config.yaml
num_hidden_layers: 21
num_attention_heads: 2
norm_eps: 1e-05
positions: "alibi"
bias: "all"
init: "normal"
init_std_down: 0.0625
schedule: "wsd"
decay_fraction: 0.736
batch_tokens: 16384
Each number is 128 + 24 x the weight over its row's rms, rounded and kept within 0 to 255. Layers, rows and columns count from 0. Numbers have three digits each. The size before them is the row's rms in percent of the matrix's.

# layer 14 MLP down, 64x256, rms 0.112, rows 0-63, columns 64-127
089:170048117115090164098130124163113163144143110158138156116140114138130135188129136118087111142114130134077139127121119142124106105105133160109099120144121137093107125103123122103145105151121087
099:097138105143137120139146107128140140144123097121177158154126148139128154053083141130146108095176112134117105093141122124171125107155145101125125128150180120147115113131094118121147141146122127
094:061107121110146158123136116146136112125133150129073113125101195190095089125102104130147086144128135159133134127141115079136118151130115109121147126170106150138136085131126133149128091114161164
107:101121100124151100121137110166094144121161134158176141115141119145133111137167163128155137116100096113076129110143118124143106122140129118092134154073100108143133162083141108136154156133103095
096:097076104104058110111126111142128123151145151133088151143145119140135098141118124085136103111195112128119121136066131152124123113100125161101117112105122146114081100113131149148121125109086101
105:117102155117093103115134188113137084121120126137131145156172120105131098175085145146141143143094127138123100075147162109145125157171107122190108166108167107126112092175145176116131121122106094
100:148133104102152155147168138119142120125147145124154168078156128153149125136125163133127119116146110141121105124161148115131145144120097151170119161131137120127119129154145110150142070144146149
100:125171160144100139122101093155177101173146124093146084136157136112139101096145137137142131120154116145133104128119132145090132181091158085165130107141127102134092103155118153143176114103106113
103:176153129130088144119104155086129151072132114111109138135164119125099090105165144142133140130076156139133117142201146124155144123142116126108114128119121139164164162114117148115091134121145092
098:123137106099113136120098104129132173154089079148109065120149136123124091048133158125101105126111142130132097125138121085113137166117113093145126131105129140096109095107124122137135107114125122
097:123113156112135096139118117090140161139122137121130179150114082148056097118132128096149115131149080164097130140132131085125143115111139185122137116099178125136127147126172137094130145127079110
114:126149105110084126125136171132113116087133121155098143130137186115137125123133128118140128123067064134122125101082175134144116138096141100103123173162108126084121128135119125159116133148110125
099:140103138113118125106058098076150124107137126132140143114169094074141123120150144147178158099154134136098119091109125169155115153159130114145131154114142157106151127140079140149144129130111146
103:118137136167126140114151146164117155150112150094158119168094127165144111133131178157133124130136139104092154159133111129147112118141125122146121150124116148156117119131134116158118134098112148
095:107126064165140106114145122125116154129140131155121143132095121167099113136108126104122070117139098124154131145147133081131116129126128105104126086138138110115144107138122144137123142135130112
099:111119142107129153074128125146132136146101094130139117117154106086093123134128122149162146100105107124105165126101139134165086121076121163089081131109111143163084106143153135121177127127133128
088:129148122095123115150111101105133088150093157094106115096103101124133126166130136105167160115169175151101175133105104128125162149142151181149112119160147135167129116158098123133114112145143127
096:116130132119127156127135128148145093156100142131115136092133107121120150098141108143144160113123138093135043111171119103129068137157138069140152087159126104150132127125126132141121153129090127
098:174124115153166112136138120134113129124158152132136137129140116088162106136130130128138140103112128105133147119130117144086145139133126081167140153099132156104137168156101139142099151099112105
093:117195122146120132143156108130106137111099157110172163156113093118121146118110165090126156097094144146138093086099084166125117130124122142137139092111104116140121136120136071111174103111152115
106:094127124096084107124119126135137088127137152124145120122144139125135178111096108117106069144107115127115116094087154102110125101166127139115136144127138112169154144142176140160156103125168071
101:139117129085142063155144142091109111127170093163165125120148190153107148101144102085128103119110127154167126131123154116114107112152117102105145163140110181110142165130096138107156073137103089
100:177139132126185116139140124144157124097104199101120144136135140141121127168145175095152109102116105187122155110120118107148120124070117078119103147119090073124144129182148109131110153086111115
099:108138094124110144135111120068135180132138092109125156136138143123142121139127155059068112160113128139140123087117137126154197125141110112125109125124163123127163138056153149122137139135153147
103:136141137113143163149074172116112117092161129113136085108147140135130105103179134122179135123123156121123127087108106145098119148127140141144100113117131103160135157107150086138143135143123201
093:126114134128104115157131109113123138128102128126120135154105172142120153151133120091130104131147115132163102132123111146146150083145073103144087161168121163131131120099128135123128124125127116
110:130141133123157114084103092172131160136109147154112116126138103104114144134140173117126101164152117127124191128125156167171144152132119140150097108094154127151116135156115149194111046131130140
104:167116140134125158140102148128134133126092090137164104142166099187129149128106155138136140161143120144144131103106135116103139120128122166117158141122167122148070122084123096170141104161143134
099:171098166142106136131126109124082092141149058121108115134138166114144178127126104159160091122129152117160112139126123132127159120090101153127102104148096112133174086131121120120126147153118128
102:165107074116128164084095130109107148112137066117164106127158103137134126110108138077125119093149149126088126095143104150123130137147116146096151120156105139146176134137116150084136141148110151
102:168109121129148124157117089129155103115132135114097093109127152168163109128139130169106095131130166130109117118147173180105151153151108136137088176117106090128086130118119100121085081096130133
092:156143163121127116106099133123119114171170118173132114096124114152126127157110115134122093159100121137169118126128093192123137159101116112099138110132129086149157184110101117123130147130151106
099:129122114112163139118140118102093160147085124123105111122120143173112089101134151116148158110090108109098104164134138096139086118160126143151122130125128137124100152139189109099174114133167139
104:143060169116112130150119096151137161133127132173110137190135103144113130121139116114115112135095141114111152094099151090122120116127195145100085146145136095135106133091140118132147126114117112
098:162094134149171130140129131119143159103135150140095128077151126166138103084129142130126123118170113179129137137152140136150133130141147137128111148135111094140126165116146118117107135129122149
101:086180166098095105138114105091121105131144091119155133118137114159118129150109115112136110104112107140125144107108106127134102141125131150139161140138116147118118120158130098142114098158102130
097:077115132116152151096130164164123141143147127103100128149133106095113104162102145157140119121108112129119067115120136099130144147118138086122140106107126117140166122164120089113095134151136117
102:105106071117114126162141137146114125152108164158156142112088138157109143113146162135133175114110161165139143087131139151134134045104128151105140143141153092137129152125139130123095111154130140
098:127128081155118115143092145146108115087106146104151110132146150174105141087173165141125119186111145107111098151110121160111124107119188131139152120151139121164147163168143134115168158163125119
093:164154169125123126090101116162126137128126118113149123113109158120135080134104122138153160137081135102160167097138126110107163115137132143104078102100117119145176137074160139115112146141198170
108:129166147164132088113101168185126127107130135143138108133133120161096139131160103135149142171143145105134118125123156088123085094174156125130102104149139147122133137132097139068110145159091076
097:146145135110183145097143183180108135134119160129101136166135145163091131109138135078115114121173152067126095133099131117169107136113127127105118108159114158129085136117099096098170161160098102
108:097141105140098110116125136123132151127131147118108140138110134137125116151165133122098125128124142147096119087143145119156128145147127165147160140090096132169143108139121126118157130103124091
096:072141111113143133149136157146169112122135169135117131094136152145140169135184138132140095141135140142132115133072136134124136121130122119167130121116121176150117113111162159166130121100173129
100:132109139124110136132105128126122131108153151162178151133145125103120102082125129105112154140085139119105167127105117090116136160140110139116145105109120146114147121121117124157125092127136100
106:140155138133112160118128128147106108176148126084123173140165126137138130136119147155149145116169150143087091108143154132143148141088110142073162113094096119106134089099135104099109144105114123
098:132130090159131169131136134116174131134153112091148124118112144100125137101142137121142135107127124140091096099159142140125138127099063170089160096132133149133135158141129096108115108130099143
100:132105132111104128184132105103101101153099112112185131128143132129108098115126122109129105093121128125120121083120111123128124140118141145104150155104122146118148103145171170140124153132139102
101:154099116138139120151138130129138115101101153127130197129129157135140108120107098118092135109201111129128148098151085164137099135088162145116134095191132162143134103143125145119169130136143115
096:128160117145118129110111151159111165125146124145180102083157103080096113173155133159132123127138142086112121141130131152151165088143139100128108148112121114128133102117147150103136109123097163
102:153113123129106124097114137143165125117117109129146120143159154140110111137130145169134101120121159141132104117115122112142138120104068112159068127158070133130091111147161120164107119101123133
106:125115157173135127169126120172140126127090162152121146130137105140128130136105143145114146115152170108123162114146147080176130097157116101129137139180090134099174117136152128097129101165122105
103:171104119166124131144129112139120150118128154077102135158148097125136122122130164174152157124141119161163123179108158112146122152121104116131116121136133119135170109146116164195129128115112123
099:101091145125119118130146083203141110165106128155118133139125143135141128150126141111103079135124122162127130128105067169076121123126129162109156129110164134135106148106140108126099132123123143
102:106074054092166081144150108116108103119103134157103150112145124104160105113110146116116124155138134137107130165067132128136124107098109117141145118182109128175134105133078126121143107157113145
102:102136109123128172099104121094107117150124070148150117135058120169075127110131129099112150128123146096075117153150100137111118123139142136127157117072170173128111115126095146149093141130124131
105:120113110101113130120121150138140112124109136128116144090123110144120133061159059109171130188117117134151127122116176152141116128075143122121105118117136092139126128119153105108160136137157155
097:152111137180103136160172147153141092070119132155165150095133103099133148131121137116164126108143110121175134155100138089142093119168129095065099170104181146142132133127170104106155166109111112
101:083126100135127141132152138119135112137138144095173142140079121099135099104124182124129136106140101155124138123120107141097120147116128087122133115115157072116147103140116085120074091114118133
101:109139146152094153152133123121097099106166140141115120148124140116159120127142160120084131136136161126130096147117118114131097147128127144127158113165112111085125097157129147117152130113110161
099:138126135154108143112141143158148064129152121141109088112136183129119101119147091150110120103118105149149135145142155118099101130106130115102112109132127145135131155150117112131126147152129132
101:131146105156141122144145148115126154114166121158147093136148145116161133144100148135079108155153112101088085120128146127133108143099147139113116124101126119109167135090133144202116143133093113
091:113090119123149140135117091171113165144129127148146135117141151132176119118132111158103113162106128116190168117089122106156124109098161109149122133141149102124192105162127060099109128131166125
094:137134115105122163138157109136101144166129134082088139097167134085156105158157127096120137137174139125167102135102152141120139123126105133122098113128132110146134141119118118104111148084123165